From a checkpoint of a small transformer trained on Wikipedia.
Size: 18 layers, width 96, 6 heads of 32, MLP 384 squared ReLU, vocabulary 4096, 3.45M parameters.
Training: a variant of Adam for these matrices, 9864 steps.
Each number is 500 + 25 x the weight over its row's rms, rounded and kept within 0 to 999. Layers, rows and columns count from 0. Numbers have three digits each. The size before them is the row's rms in percent of the matrix's.

# layer 11 attention query, 192x96, rms 0.0561, rows 181-191, columns 0-95
093:519496518533445470459469470540543559500487510506415467492520509498470533512534505505510493574463506495486513517492481536491502517523493509526498487523497496519494500493517542485508478472476535526519490498531500521525528523490514513479517516508459517514471482528494528481474467485514490504
092:476548479489542530476513478497517524497549448504545486495505486520513444506513489507501477498489493507477492475481540475505478514516492495483463452515506477462497481506487506510492509504517512540422493516493469539533528551523491533483521512501478512494482494449521473485519517447526494484
096:480507537451476475513527497520483520487499490464551520484466487512521515532540535529524449493512536501535534483497472517491509525496480495517481507473485470473527444484515548468489518508513486512502489455509530477497498529528478499475554490453491456507502497469511510491506464541476522513
096:507497508497507492463500526495515522508541493481481493491450511522479500510488512510508516486521458504502514465526518489473514506448465501504497539511445536500488511516508560560494520542534500500468497489464476456540527508482481532511504487493455579520508492495535518526476525512508468513
095:472494510534536530504491536545494500512519521499528483466478516542489516463509535498491511512497515495504508521528501535470525496523476511479504469482518518441502537476542502475483538508501490503504525523517443516497465498536478514457502458509558490542457499511510510522465493473477523551
096:528506473512510541508512490522477511505493520545560510547450520529524508532439472518495493483487521502474521479526496517542504504447536504510475545526472509490515517478494498516523526504513506488558521487492489506481478500474513495516535513480470540501447523525521531487504455505497529468
099:519455540494479516466503482501509466542552488570515545518502505473485503479472499504553502522451516458522522494524517485488530524497471505508483512472512485548542493475497481476536520521489494538484520476462482506498502486461545511482502500516491496494488469529500492555496498516460486507
085:469499483463501512489513504527516442456485499479531494510527492512510515494467487504491476513453529477497500500488466456495466475496470487519491487488511523486514503459516510521496540491513502519508538505491532564489514523554558511516455507500498525445523475500538509514522476464455456515
092:490484502496531492506481490476538484504491479476518483524484493496496505501523493497477480479492488460507537496530491530472514539495524478461510472527494487515550540474478497521484450537466478523524579501480466546528515530548490483476534532488484499486496487502456519481484482520488471560
098:475459486523479510525509495502437518518539469476474522523480529452500480455482470472498536491493537501492470494488537551558499562488491459483466504545509475487525517480465499505507502499515478531499504473554509524502488525498471493531475498476526521500513486498528508508460514490507515499
088:499518505504531513538496490511491509498467484477477525478510509504475511483491496551509509501480451480480521451544502488525539484520500531545482550502558498531528470534502529506526476497490510477472549482520517464471486470460473528529512512468517441516478469516519500468523510477471510513
# layer 11 attention key, 192x96, rms 0.056, rows 181-191, columns 0-95
099:538546481551487486478475483531533565501518488527486514494490497504480531489519537474500472489493492487481496482502513512484469486498432534507538523532471474478489506476495488527493501499480476487529498493535488563519524573454522517513531502520489497495483461523518500514515479521518494467
110:463493519509497530498511472519536505515525480512509455486482484496532472512506508530511540491525464493497448505523489494471489515474484445490499472546509528472526475504511505513514450511488528518477474508515457539476540517484551503503508525488465539490478463488513500470516501429517457515
102:519502530499488513484506515498507529514470519506498523481483540467519482557507504537524511519478541452493480482470472484534520524463480479527504517496521507524512448504488481487460446496534508508475516513537508444520444540507487500497515506502484474515457497470464479481507514534495543542
112:482477499512483478492482539485527483553530517506460513491422493524511483530485510467472486496500470497556515485518460493460512496486484480532500485526477523460480530462522511544533508515493484499487483495524463492472531484462482524548489458498493543506475500479517482527495530509511519536
110:490453472476504509459503543545435509492496516484510455466497516527506530459479509479468489496465476492450521481511510502480511521509492481497495524516489527501474550479563456516473516489497491510515481523498502478485438507521476497469489470494552481526507500500510509544507495516482513540
104:462475513551513526479507443498496510509490519508519535534481514503495503528519482524499489483500490518496501459476481511518484488470540520511480534538453467500486523488464510477556490536517504490493515508459554507491513452469499526503534487484541501549434489533472464500506496513513499492
086:521522540474528503482480496471511522569488500547541492520484471522497504472469512517510506543497543495536499497509505542529539503462520498518484527506536449537525500496496481471527547522488489540496520485477453541514549496512512516482485495524485478505489473514504485540472537508484494510
112:486493498511519520482511478486520457461473484485523449543549498497520511508471515508478518516492523486468478506470523480464486493492522474497534451469535525493504497491474535504466486522540511493515525533497497528508521511542530540483473466461509524479484460516561510507488480516466457539
101:502516504462512522463489525517513529504501482519469476551462488498542486470524475462496457506479481480484527482475495516450481486457525498474491499503526456521476518486468434528497500467526523486495518542488473538518533528503504507468506493488488504490519461476486532481473523494463455528
105:471495544492541487498527551503453520501496460494487469518537495479518450481470518441516491519467466531481482466496482497513520541503480490478529503527490495536502539493439490496513505535487509546480477505485542519474491494527488455492461490453508489464531521505505501493481519498498491517
110:506480497517487549525482489539528461496463489462490534499463541486477476501495535525525506532514484488509531480524479485510516526494506509541491538466497472524529481554546533505486516472505470484509539459515517454466479475485465542483520491475528476493521506487474510457522518476495528499
# layer 11 attention value, 192x96, rms 0.0562, rows 160-191, columns 0-95
101:498439485481490493491502518478539521514502452541472453475545480506486471505516495505508525497520540497511491517508529487527485483488479465514475530505526498514520497493478466488495510530488485491509518507511523509486492535439490486512582507490504550498504472552508490477493496460491571513
100:490468483507453498483494500503533514500524497547474519482545524516507504528454467513529492520518480491516484490509489517518493500443512514522498540545492575497552483491532532464503472470478516487503467478456502480491505468466543451502500523502493475475521535469488528492500499493498472526
082:489524529541519496490489494481493505483538530465492458484488488530479524520518509494478493556500538463547513511489467490499526498521494498505527433509473470512543476459517474532532483492492516473488528465480489531538481531486547504460522510500512447489516487467489491501518514465519484541
096:492519519478527505484524492495546575505545488508476512532483463489486476443520523494515509507513526566498499491477533503518497509530500488536454508494497452478499515520465489525482548513492503484542518536490498496518506521508460475488537536515516507489487501542526500471545529481500532512
102:495539490514516521479504476491497429505473496475502544481504471483521557541493510495483505466517516489490486475522504489498522525430502515495498488538496481514468530488507565495542474487498483530504509478499472511510514462547544528515486491505533468508499471441490514525495505536499476523
099:485486439498507462495503502481513542529477422503470494510508479481496486507537495495521524486512501489488517543550552481513481488486493496507495540497533478508483467524494490525508522557486505479480513547506556512490524526498479472524529485517479486485486541515526469504528534517474544481
106:491543480505494450464513480510485550497498491490474483488495475517492527475490558522498534549517517525473505471509568512511501516532482484526492482480483487482489511519472513484482507528486500486489499507469485495494511485530477448491573491520465534516509475559535516459497528509528511522
101:512473520526542517500508488518541498492535481501484550534493508473490497492490480522503499546497488534487485494541532528509472505505464501492465516516474506471487492511459496517482513509542503516511546489486564514546451467500493455439475472483524502500491504558531533524499531484517505502
099:492596480453480498508482467486458490514463534453491494509535450537499507500501497510494477481500516457491503466458466487468493538477530491476483456487480462512511487495513469506530474507500517492479497494514502519495492507490443534508474518507526479495490520443485474508528503518503510505
087:469492469459506470530518491455478504521496495477492446502498512512569467516526519509521487493537498504474503519522502487528483508471519495492500519522544440520480517503483490514495527526537504491496456551566497484514523538496487486494533499510512457509465490514489479470496543543474525506
078:519517462504481504472512511486468514494514508471495463497533497531480564492487553505503507536495499475475509445502493509467504499471537502498537439504503509551524527477521494491542460540486530490435507521513471524484526507502465528516512527498502465483484480521488538503531484528501472508
090:522529509483531531548509493495497496456501594478475514542485509474518490510507534492517460486471518492455504526496488546512518536502505556483504526504481471489481514507543512501485527527517511483494485503491508503485510493529508485478474479494446491488452488443518467516466481520489486524
088:483469493488478500511493497499491542462529455498489540517525503438498482512535523489523546505509470561492538464506520484482492450560483501500510499486511529518470529513494497526467522512504495437498506489472511451497494506524466499491498507494508538483521526475511497506467528562495496482
088:489457514510489499461499450514506443491502484543546501472490495493491485560465501538490506508517429517533469491454508518512497482494490525516492541489456511524517485526514520508500491483504485483516495518493496523515522490495445485458520486470522515523503500475457542513455526496537477491
083:557512505546510545467480501513559505491499515507427497471519515482503509498450517505477477505508492488505480512439459497510492522468502517491498530514516532523536524509541512487541444474469495504494470474529500459497483472508511503530494518503508485502537514453486491508478466509512467510
095:515510493520520516529507516491482446477490584455497496521483534495528548529494476480504438480513486441497490522485464508466507507511518502486503488516502507467490528507546497491525471478534510483489472504548522552479484498486517531485462492491513467484484510489470485520527462526494488510
094:495556490516534513487500511491451533481496590508516499524505494519507553461473527487509467494532506511443495469498471524509520499506513523476502505521488495472517540525533529479495541472474500496515494470523462488486460459529476487493495519485488520502499466515490498539470491485540495527
098:525428470496477515514511522510524497456499496517460520524503557456483485523471463506498507517490447506458479506535556510502497472513520527490483566491490526507507522535502514510491486503515521496484511512510517484491539493462508495536501507479478514491487511551494515471485474549461464508
095:500558507485496488482494506512476503510508524501540473477446477532476491509497510515482492502459557510515498484517496491498515510471476507507520461501519465512540474493535521499477513513510501468439497521497473531506543532546461507491532547488507462530500474483501522424484489497533478477
089:456481510498483535455507516522509512490503418528522498497554519506476487526531498494488495484472469541496530480458498511520505495498500488505498534471540501488514492512504497499486492533490505482502521518472467512465467501544457477544500507524475509520545489502480528477513547524527566524
100:490475510499466528505497492506526477505509449448480538479558521475506502509488511511503526533492489545529505490479497537477503497528470452492495504517474539506557506510520485498503509489487500449533516484528542508460508527463467469533493469502518547490508472498458499484497506497458504552
090:484474488500506497529521465512497480489551478470467472499487484504511472461517492523486490506528512522500487513497526516493477453504460487465453510505451478486486442495463518509494524547491503457470522510540517530500546546503492528462518479476527515496443509498550504486500518501472536484
104:460502480502459477489532457492504538497519447507529490550485525489489505507512521524498530524489470547510482499518492508521488480527497513503501513488513519523516535523461463510479508531494492491482525568510474503476517483494456457535557502494475504509459499541485554466500482547499498503
091:485519481451513524503486504489485487498460532462538437503465476519494490465484519482483497435515502445545469492495483483459497477518514508512538481465511494516519485479505500482475522521489505448477483497504432514431509509506492548510488489503512521499502529496491496500497491515498548501
086:518492482483457490518511512499452463496515501477481487519515502480524504515504478485497470451496463482471506500458495476492488484477546517518511470500482476483494492515517462505510459498527509464520524495538478473458527478478516531512483489476453482478421551490523469530501477531517459462
081:511552486435524514484533527490482504506471562513506490506479490516494487431483512482527496526516555471467478467516468496484530515537544490532482498488473470491467504487541518519501504447519510483507473481503461471475481507508489525459480520509506522469509519494501497466512530471511505484
097:482503506519566472514472502459486511515514461486477512500482438508502533465530506503519524490532497487524506534469490512477520529525477478529484539556486523460537488491497531483505464489475490497522497473465553519491477487489552499461476473508506500514524472471498468468523511481506539506
099:498526529531549495513507509509504486498511539488548504532517512561517528522513552497530502533485483527500484495538442498514525504519509539462493459508496503498525493518509497505483525476495506523448487499515478475468501482501512457497468500532503490519433487437512501475498459470486494528
094:508484521529517501476505511485503554547527467512509522468539523494501523488510482496517496515523489549501506499446502542531489489476475475518489524537487475507491491487469556512525506515489480523529502475463533545522511499470487503522480479499528510493533456509497545533490519437520558508
105:502521521503514515517486493509469484530475510497496484467544488495508541482511490508470492485490508456513503530465452515510515503431516517490501427512468484517528496507527510493505478496487518530515494447479488434495494472487554524493490505499509450497512434440480485497520503517515496500
094:502473533520475529524494510515535446529516461504510501475520504495504456558494498508502520468492499472554502512480474529494531465519544465488528521506492489530511487524429483498505458512490475491543529477486499476495531492445520512517521518472511486504509485521456521469469513509466497518
087:513475542509532491505491487487492513535513474532521478502448524486487497528482510513509539495479507530515527514517522542506509484480487492509504516500488491534555464516494498473482527491479482522520522496516572530544476510453546520467498501528510454490500460473498531536476484431484512496
# layer 11 attention output (transposed), 192x96, rms 0.0696, rows 160-191, columns 0-95
102:487519469526514448518481510498493528495462532479532485522497516487522470493480473453534551533495508502532502491556513499506509506492488497516506545519473470502533483531472479493522484503482487526523517499460519491474521508496525550481425465520489530517508478501493532497565505533481498481
106:516499502480501476468503499532507488527496495503505507461505581501454518521466505488509491470475501485504497469514512498497493465496482499543476552533494520530531483508534495520495504500502495515531537485491472426501491528480506504519461563503501537493535526497428535488507499481484474481
090:504521479467465494484470499471478518517483531493499501480437497483483494518482493477512502528519445504466461544499506527530519537565485494503505479548532464501480530515461492518526482472503463513534501538520519480504543485470472506480486510503480489484506492477551493497515443505516465491
091:478552519486486494497520528476527530503526491486527507533497484496523513521525508544478503513510470538525533488522490439523454499490469557467562537473484519486493516492522486514466493503500496471526475511515507483491498504518510454463479511479505526484509459529472467551546493519477506521
104:499524549488518492491510474533521476489467484469501448529487527488497499485479512495535513464521494491470463496517477524542547481514497503463477529500503529507508513520486464521482489450484500506452529503510497469503510502552456490517518478426515510494487495515479500500439538479540492523
088:500479505488539525459527529449505510483525538472521510545496485492489497503488496475517515463489567489532472510465521517472539433511483513517527500489507469481534504525458472509514539534516510494488520474510505514483536500502476525504510498485502534513455466484445520497522504473467486530
093:536502485505486470478463474493512503530491525520500505571513506513460490517508498483455518526518523482508478497457457484504489498496505458465526531514511550455482503485467510512505531486533507484539465479502481515560503511503524479458512517506513518479472522455496513487554492492531456527
093:515530518446483509487479495552478485453535484530545520461456508554514500485522513526483523495489462509502483538514481441510516482479506494475489513480514488465484496447477522549518476532509506497495492490460515504497507542482495525521523483505488515466491472518515544477536511489529486533
110:508499508456512500467520514499517547473527502514549520559501539505510484471460496486538525487510526489466532502488559494537501515527499562498458487513535520512499468451528482464490505460495513515498503498471485521550477533487514489494474509516473507500503505542535500488469485473509514529
094:451514515521484509512517526485493508477505538478538500510504501460475498486532476517452492527486471516499489475453532561484501517515519518512486469482512511520529468502501511501488491494469476482474493501488515459519556558498503519489542562530466505512484481475508525508555472523526501541
103:484515492498487485462474484475481489515494532541482500479511530459522498491505475500533487502510516537487496520510521503518482457504484475496503515503499500506485522518455533459520532505509550458488489450484501517570531495568525502493468498457504458539470482503533502548489509483476457512
094:507516488476495523502528480542467507484502516503466419528524459531567498499484496488504479500524482490510495527493532484490481485538539496492484493502478503530514513474514477474477474520479474472504527514529538458562497437525495514482499545507509525473476491523465498476525474501490485500
097:523491478461532513530507474489529507484493490508498522498495482518483502509483500491482481528507507482489518482490490524520510510504482552509567435509470502527524472476497474564484517489474522510474479479480581498498501489495489493452514505507509500491495436473512471463493484475486441463
093:495492508534530534488537525490518513512509446508489478448494532529469558503531528513518475486551532493494523519497473503511517530455460495529476536475466513523479517508473481523486500489491494497541515498461511492528526489494511504476499466501457528499471552464525506556518473489499485511
090:489496481502491524543461513531476458470468495477479510454489478465495471483471513487473515466506473522520498484510484470536480479486584503505458552477517465518477511483523462528464547487528529531500520495469494455526500520456476487500500496497512478513504512499478480518470495520480488500
096:466475521470480505496506484479534483534511488506499469478517511490552467522513541482485487489517518472422479479484555471474531478494502504527487475501464496462505511551506517486531517497516504551488478498493497503499519490447553513499515478498499492534508564492463516482467492517530502504
093:474531503508510497461505460495504521488514533454506492502493529523499493516502522547524498479491498465538476468501459527514508541463463520506533513486476506494494502494494513493478510485495497466496544505459528510533479482538485466487467478543517479449550534496498555506435501501529479531
101:524481496500469538472481497509475491460496525481522493516472499542470459516523495492508473493492498521507483442531506474495508526542474470519501485471474486503487501556529484480555512478517553512440542497467506490487506499514486519555513516458489500513491496457500496533551473520503475487
099:521541478520493502517544520509511537489484518475494498517497498523511523499551514497476471514514540561529475505497524514498481491522506476502532473496497497496442455458509477477522527467508502521548539509515460496516524514466549488482499535473499541471511485539552488461527524487499493490
097:506509484499527500510470460519506527518501529535486524490522492501471482545498500482533529489473505543524517567496485487473476520464490531457503501490485483483483481523505524456480451486519466506472520470504479468501507470499468482493523469518529547443506540534539508505483519530474466520
101:538448501495477517515492509468493477522486469523489454530511547498491486468491486501457539500510502564528504471497539444512522498490509475509506496489494477511523474525527491473469475511485447520489471471541482521491488471461501522492446499484517497465523489514514466506506449481540499517
087:493484535510487519518507490483497511470492507502529524529536486498543481501487530503522519482513482500480475537496505519517475509464449482533521503518493516502505561500517528468476504491489462570475550502525478509518513515476541493482479521511484509495505512513535477492603512481471521524
096:506461450499522479503517521535508487551484489521506530478516468525496488498492555486471492516549508539498468480492508492511474524527485498455473526497495475518510514497499550473482481468498458471496488530447502528496464510542497498516521477513498527461492500516479516504569482517461478534
102:505511535492504521546531532490507536517512517529506537537557516478502501509527521481519480492519469427491498494496511531537490474494501480503510531469520502525524520490533507479547450462534502536529484480476519456452495482497517507511502503502503527567491474499468483516486510483476472506
099:515521470521501490506503473458483482502510528530477520472511495465485490503472521521517491547498496505540471485529568491523461499483451512540500512502502499505480441526471495540498526516509487490488484544523471476481495518485501520462522556504485478511508507494462483512462521442501484556
088:502496486475511502500508508549486529483490474496545489496460492474470518517473499551515494492506498483490468496490529458506463490500494507500530535514446536506504529459497516460508516508501500494484449510515499474502521518521550484458495500512468540494512507479537513510399520489506499455
090:502534531523500496550489539507512498500497497527500496539510487492512493535485511489451549467487529457529539483489515504483505495494476480495468469501512486501413503511505523506512491538511456526548514492497513460500514510494485507490495444482509508456519480462489456545484518468539486488
083:499496479480565543495537512498489481491489493509507516497512504494523509474533502474475484508530465500493489482487509533489473464482523481506545493548549506506481492492499507510517484492562477478506525557481498479559532499533479497535508467483498501436488570510501540485490500527520494510
099:460476510529461478509474537457523521463516517517484489490523481497454504520519508482499491455462487483455466485533497485472484507473511469461502520504482495465530464551533477527424524487506494502502469482514504495540524486520468504476515476521524534475478480481513536469491507509479494519
106:463493475527514503542516500486439487492509510476506492487536555453488461469521511516488475454517486456486477475511512473475485535513458526475470531490482527507488506517460458530524493495504489489539518466475492533483476497493484526469484496481513487469528491501524503524454489452468515477
087:480498537552513456505454505480500491512483472501533521487511542511507504488503517504521500481488504501493451481510529499485533491501519498454520480467481521507458487545467488472505500498534501504501489506509493448490436499504468483506491471556480432540525520513497517462529455476492506469
096:503512464507491483546503481492484537478488507474513497467511527599472531478488501513471537461515511457485506511479512501504498513504503463529547493506497486503502493507518521496514530483517517524470507535521506459499496486514529548502500500444516441482512517543508525541541509499508484468
# layer 11 MLP up, 384x96, rms 0.0802, rows 0-29, columns 0-95
101:457477479512471481483463516485508490551478521448500515477516499471500475498474513523494504523446552540502511529470516514514541530508504499478495515462497530485525512462512468505527490518455482505506501516510515502498487509528547506459485474490526493469471557513512499471484520428520513483
109:465505493481489484469454491496498472506489546510472489483532486484520521526498483491531513548475467483552506499508492449431487489512491499516562496508469473470501509493466519458524461515523472526523499459542477464510474535486487504485513522508482496459472467507525495486466495502489539503
111:517466508445524497452521494504518494523495503467508500462551522511478531479533524508487506476506490495493492461494491492470522458497488516503510486432493430509499475481484508514468492489516483510453491468530473467540516484521539475473465484534519466471478489479550504504482518491508512531
104:509504483502495496481475525500519494496500517540474475534479551514456493479498536483525508501479518538553519497540533489502516496539496468443515481498492508527482493509500487445548499490513522488530493487524554477512486507469519536472508502503499492518475501506516499446457519444516452541
086:508491501492557521515515514528545486509470468555496451477557444520461508529527516517505544518478517527535504466550500494499505485488494476512495481445488498506479497506513471514459488495500484492445492504484483513500548503494507479506497504527492464524491481490495529515442477516464504489
102:544518497498520476492455535497509507525498484526451439537497533512466492478475518473503489488489521474514530532496505479515511511517527515484522491478552525510492547481500511520524476502503478480521504550514495528488515529502499511491515561485491556466486546548472484474465469530518488494
093:492491510511477503516478475494507465492480503435499523529437489522487514522486505504514509500470486464553527539497473490519511492520539478450498438518471536495500524519510514471481543491529433472508485484529518562482481498466501474490525484506534493505502484485513509502466501480504534488
091:563512513530486552451473496490502510502523496512502479515504472511478554523435501504529503502468487503509533488511504514483547531443462455520524494507506508481491515494484491535480498501549519495507482490484537468540504509460507511510523468507524520475466454464501491514511516470488527473
099:493444468522499531486459531430479502511498528533518513463514471459493501534466498457513548485500528481518524540472501491540498556528484497482522550485503521492523508511520470524466494481493473491500490483500461512488544477500472503470514502499507506503515450532506530480497485516473492517
112:516505493481555504493475504487544469522508510478472527493494522499477513440494496522536537558486504489501502499530467481460521469517497451480484502480459501536485481525490519493545529483466478539487505512475473481532519494511541480519507481530482492490470516545486529453476523500484525544
097:536477529527530507545487554461513505480464489528500492476497505527504513500506508503522546504532466479511525502484501439511531505460448522429495473473525506492482490519470492517496521518502466527537508483512533459505503535515473474476477478506537502511523456460527511513513492483480510496
109:474532478530498505481465499463513503559503516530485523463531511506478489513485496512514502479450537481495505526510451466489523500443532510495518469464476507484475521497506465537537531484517508491456507540505506515534463517516508513447564491467490495478508508527519502486476515516470517472
100:484519467502487524514474510467490528488500514543525515495494524512462509543525483495550540495494496481482508466519490532482522470490512509461480496485512525505547535540500504469489544495438479458482490516521494489522490555520513458485477531514493444471522522523467482472475495484543492519
098:476495517481508471491491498514508466515495459489501523524491562498520526490513506459537510505470449445490508497485480526481477471506494537498497515524535492481481527498540490465523470516535511446478484484443512523509520514489496454468540491480532502454502463510486497487473492473506560498
111:555520475447479460483459504492514419513513477495523489495530475523486478504473505490493535476468474516520522469489468495519481444498498499512524498492474518519511467467489496461496542544477494474506492503469517504538488548517513517482487491520517513498486515520491549480502535540495485533
084:516443536471535483519525503516505444552448559533546479512519520498479525492520538519539510535512508519485491506513494479494477480498487479461491523464488481483490484476482481510532562522521496503495512491493481530462524484504536504473478536481510502523515497452522536481484499503505484516
110:498505507496498498542494501496478536498493521500491448481507484533489533514501539501480544557479554509504500496536493472436510474528489445486499520475483498484537531519519453541533488525517470470499494507491500456521550497468548511522479498522518493496495484491492504526475525471465469509
083:522496535502519536453464491474506517519502506489487459548516499490514501518465493470514494497480485480552507518510503525432517542525523499504500490492470476494501542466517500464494506499469501528525455509478515487492483488471533501555464507466481479516490490517477495478486422524452498498
098:494510449523489533467513528478515480507463523492480498489466521494514504479494492468506532479447497437498528492494508451505484499533530524481486545467464524513466507508551436465497512493444525478510504507449528502495533530494506494494505516522510520495477494536487515522512505493452500515
102:519501476480547522447496502474535499520473485482483488491534487489485511492516498499484539505533460483530543510549471520443529479484506504474499458462542532488514480515512533509471502467481475474510492513478516453481483554470505505476514479481526495489483481518488467522488516530500455545
088:489491519468496533524510521502522490553458481500542509506535477477482469473475497491487507506489469477547527474526549470477497487501477524486512515492475496504521456472477511505544513509451511492501456509495496506515535483491540531478475527495499524545478423453483520522518498512492478526
100:502467475468472555481502488451491513514455487467489446509481484486521544507531468463497512437492526484488527525529490531507525512513512500493527525503529508466515535520500500497519493507484501496520487498499488533481534511501512472541483472463552508479504482541529473542460540482506528510
098:474516523446505505502483496503490509513483521511477467530488475521462533497482487537490554485495486499479518495479471459497505571497487533486488488498520485530531531477527507489514474537480475474513494421479490526483519511492482512514514554491580479498513483489535505478476519496502514479
096:507482486501520506527439504475491516516495495451534483524493522486518555508549506479481530486434480506492527502515469504495501512490510494521506493537527494505440499506538493465493534477459483510470478554456507516492551527516497488475541495464514477480529519511505541505514479512506466508
092:497500440468495470526492559462467484465515497473518495498505495532507556515484483488520486487502484529509502510487512475492509489485457485525469531516518496465492503452516498538502539441487489524514503488469500494486524541524526498485475489492551490470463516536508473518507522435510469475
089:498491474518529522526499521491517511541515474511506524488463514545489528492531459499511472530529480492479490493534466532564488543481504534490493517490522472494523499468530457509509475519512499480461475500526505533513478508505490459491463508491518524455468536500544495518461477471460539535
096:490555454490522484535473511500485505470514480477497461507458480504447479541492481496525535470490492467466500528484517463487512536494475486509508470513498525475516496490519462477521478507486471478473548515526479537469473497535525547490515531527502486507502540510469506558462519488477508503
094:575534540499496504491501538485502519487518504504518531471482486482474494517536547473520527538473479496481514490498486519504497472514513493490508462479446503509503442480572506484454551494482471501488492472533508464502513506492512508467481472486505507453441512487495480488507528500519500513
111:487468499484453559454513500508474477553467489516528476483512477498523503547494489479522544524468551476540502472518496482475536534516514501486515456525516481470451476515492463509510495542497494499489494468514510487517489509495508462535495501486501504485477446469500505541479518488501482456
095:525508472459534535486498493509562504504441511512449504456486491495513477504491497518488545554525544476529520507511467495475498463487467482522515530452509485517483489476485522535483483488501485487502493462494544484462493524521547486499505518523487483466530530497492508487498512526542468529
# layer 11 MLP down (transposed), 384x96, rms 0.0802, rows 0-28, columns 0-95
101:510557488514490537508487459497471534505503520465487511501470470473515479499496517547533467492481441503484510487496516541515543456463475498492517522462528508501475515469484471477496526489476488499481520527461501496528486527504475481493505465518485507456501515511548502465476436466527486520
110:522502442511519500503512487512524472488502501473510520486444501551500478505437536516480498493502502477532547485498523491532494521510499528469466477539510529471525485496476463470487519494443489494537514515491461508499504501498485488519483537545514514517442454492453531500504461474510510503
109:468507482528484488487512538530502487544528457449497533505474523455498457484499498536530504491460451499499531481523504470508486532523483493482531522496512474499486528529474458508511483563491526444469499497486510521543512491477558524506490527498498512508462456474498504504478492519501499517
107:477483464501473472491509530484463464478501487513536496454519460508499524498521497462495474501462538487450499504444514504534518530463505509519498502511490474470500510452493477500509504473502516513560486481531472506529472526533461512518483504485561491483528521491479548503513455500485528517
091:450489494523470494492475501534523470525529525512537523499505440511534511502510514500489478547509509555490475512501498472500501500500558529507534439493527465494453512472534504542509498496509501531474477505504462529498501480502534484476499466502512512579498494488520523523483504501519468489
108:482472501520472505505495532504477459499526465507499495495537546508543505494501508482523533487491548518532475495475476508534489517469519484460426500532476484485508488488447491477488483505529490537478521461545518526549485477478469540499507470516512486494501505438518521510528491499522528487
096:495529499496494524494502510535466545497521523521522547482477524496520499505526511513450508557516479513539505526469547537482500490515512498483470494499464542542517470499482536473456472493527533498464490566490462462506493519497483493502480494474478485507501552481471513478472470470500507489
092:533530503531554497491518505518471526501488484455519488506512490534493529567483548511494476508515478499546509535505492459483504516500464517465500480482501534467462513458487533498454484524488488509447527507503461516529510515513498508494491486506484546506515501484527513504578496513531515496
105:508512524490484483474467522487456516548480560514502472502469520547515465528554535503462504468548491539475537482454445472479473508493520501511456529505515502518471496525500545457508464484492499483522515510513468520493500525482507493525508492495473488519519499534488495490521509510530479512
106:488506536494468480510505513470540476520473506528482532483507520525478484518534501517493513488468522507530503438455489498516435462508510536553479508484519500500520516491518462498531486452505518542531483482500491501519505494498514497450468500459471529472477516477512530477489541514489454465
093:498496583515485478516449499493536484478486515549486503502484505488458500499513445524525542467538472503510521489524497477515508481482507483446511500492502484560501496477502481506486512496499451505507459496524523492472505504491485459499471474505554519527504513482510484513566472512531514504
110:498507510484481502483511496455494494492460491457466483558535510552509487443483485487475492565506513470553497492511517491501464497510459511489478456460470482484468513457540513520479514548505493526481510525521511509499546493502541502504496497518503520518489483521528517551506473475500506479
104:488503503488498519486534488503524496460482519501518465509499463510494472473500532455462482481544476502485511483488489470520482533513455559489522514520504511508483512524510457510505552515540456487460548452495472523503530533512494538526542499456491524520526499493505513485461465531498526492
096:499464491473480516472431536476487492572484504513512488516531510507509491497495500529520490497523459483478521510537520544495461495491512486563521538514508531495436502551485473487499495499474494448520495507482475500518521505446516509513507480499483488528516521498475523535500507484476518459
103:474459506507503514515526464529496482506467500558506491505517503523493520467488566456479498447480527496505486474469433528512486503500512507536488511507472528481491490532487554488518523516483470502517520533486498482541494503522482480470488501519467501453490542502500499543534530505510458524
086:478499550495465473477528494530531509509470562500453515498486470519532468513478520493507504462515469523522548523481489523476477511505455506529476511484493488510493463481474479548433484537520482478522515491493500502521473529509466528511528488497473504563533486503503532494477514520504501513
105:504475505462470555538513518475492525509511524555473492528527483506504517496484494481506502511488545540509524485535493457481504462506553525511469485473430479529495518518493511516499459515488498517563525483517524528508528495523496481529489510497499510549517487509541509502491528540506484463
089:521449497499509510517499532508518506489490534510549475416497498529486536518504530465508492498531490511472511468433530500495524502518505508518480511510542503504496461528530491483463527526511499482493494489467498486560481498500497500489494516505544517525538462492508466552467490528527535493
099:519447491527500546483485478535493498499504487506463512508521535506517489474541459526510473531456468483496499515510498490499523526493505539536520531482463525468529467504504488501519545526521560496457539492496470473496514495462494532496502518451502525487483527499508544542542495466498498511
105:464518510543533531486501509516497553526489500502512477509502504534466541532519523469512509450483487510525468496494476527479489465498514498514515481527559494473477478454501512527472472498474523531566471516525502500504477499524480489476544461475496516471526520502504503456539514466484498538
090:534483488490509498479528516456502504501454515528550538512492528480507512445532501509549502520462504477498521507480536506491479474540556506518463485489501493494522491473489488504503488465450501487513501488537508479494528490505515486507444513520471533548494471546481512506555490500476529460
100:524487464522539547471506512525537470498528495496477472492487530478513503508501503489477504487495446460492484481481516523541506489529465535522511504478493520464457503539502489542502540475536484494509495503506486457501502499472470558439502528514517511509492525419529512494504498498501478514
098:493513507473491563478517477515493458487491507520518556476503533517515506453458492510488515517536528499530518524494516463505496492446508502507485554495505480501473478470512494520502491525499550515476488498500466501486517542540462493508496512538517488463481511515460549472489546526515460470
096:513449498499498458516486499530521494493547537503505543498481476507519499519510527532515531508475500496485465501518471549490532510507485511517518503489480469550504516463464499481472487503488432459517505494506506477528522481518522508489506476522499526439473528506506508537571513498491442508
092:533486484464511504480553505483421479451535478510479500476493476488552504513495522488478441465481506516497490518478475474502537474480458508535496510529509517480509494518506517498464506504490466529488497522527515529491486483508479513506481522453510490449506495499552450491539489503534490506
093:555480509496499527518506502516484537514515482472494566484512451500443442503480515529504496506537554467498534523484524516543511514506518521526520457458508521493547496525493506499491489516496479562462504490469497503515507525521499476494489472539508525520495518491492519464539507504519485481
097:477511491541504560507508492519493489471476504453514483469530504541488499526508497493533505476513490497492540460467500507466492514546519506504514471515495496507514474485466521481474543514484524527467501517522546518474510482494490462434491475454526454514515512519498466466442500529486526521
098:467478519489516539494472573483493472526515515486468531518452527507489548492469535536507459501526510499507488521486493503485516491559479504470501459545502489524553513466487528495525499493479479475504489504523473499543525495498475456498550520522478505489515508512496483513455493485458489482
107:480501528482533452522497531493516493501506506514506497502549502486462516510457458498530481512495501469538484484502486509484521491522504513453488523516530508482493509519483542488478437467460481509508526549514492560490535460528482523502457510492498476450496551467506498516449503490475513506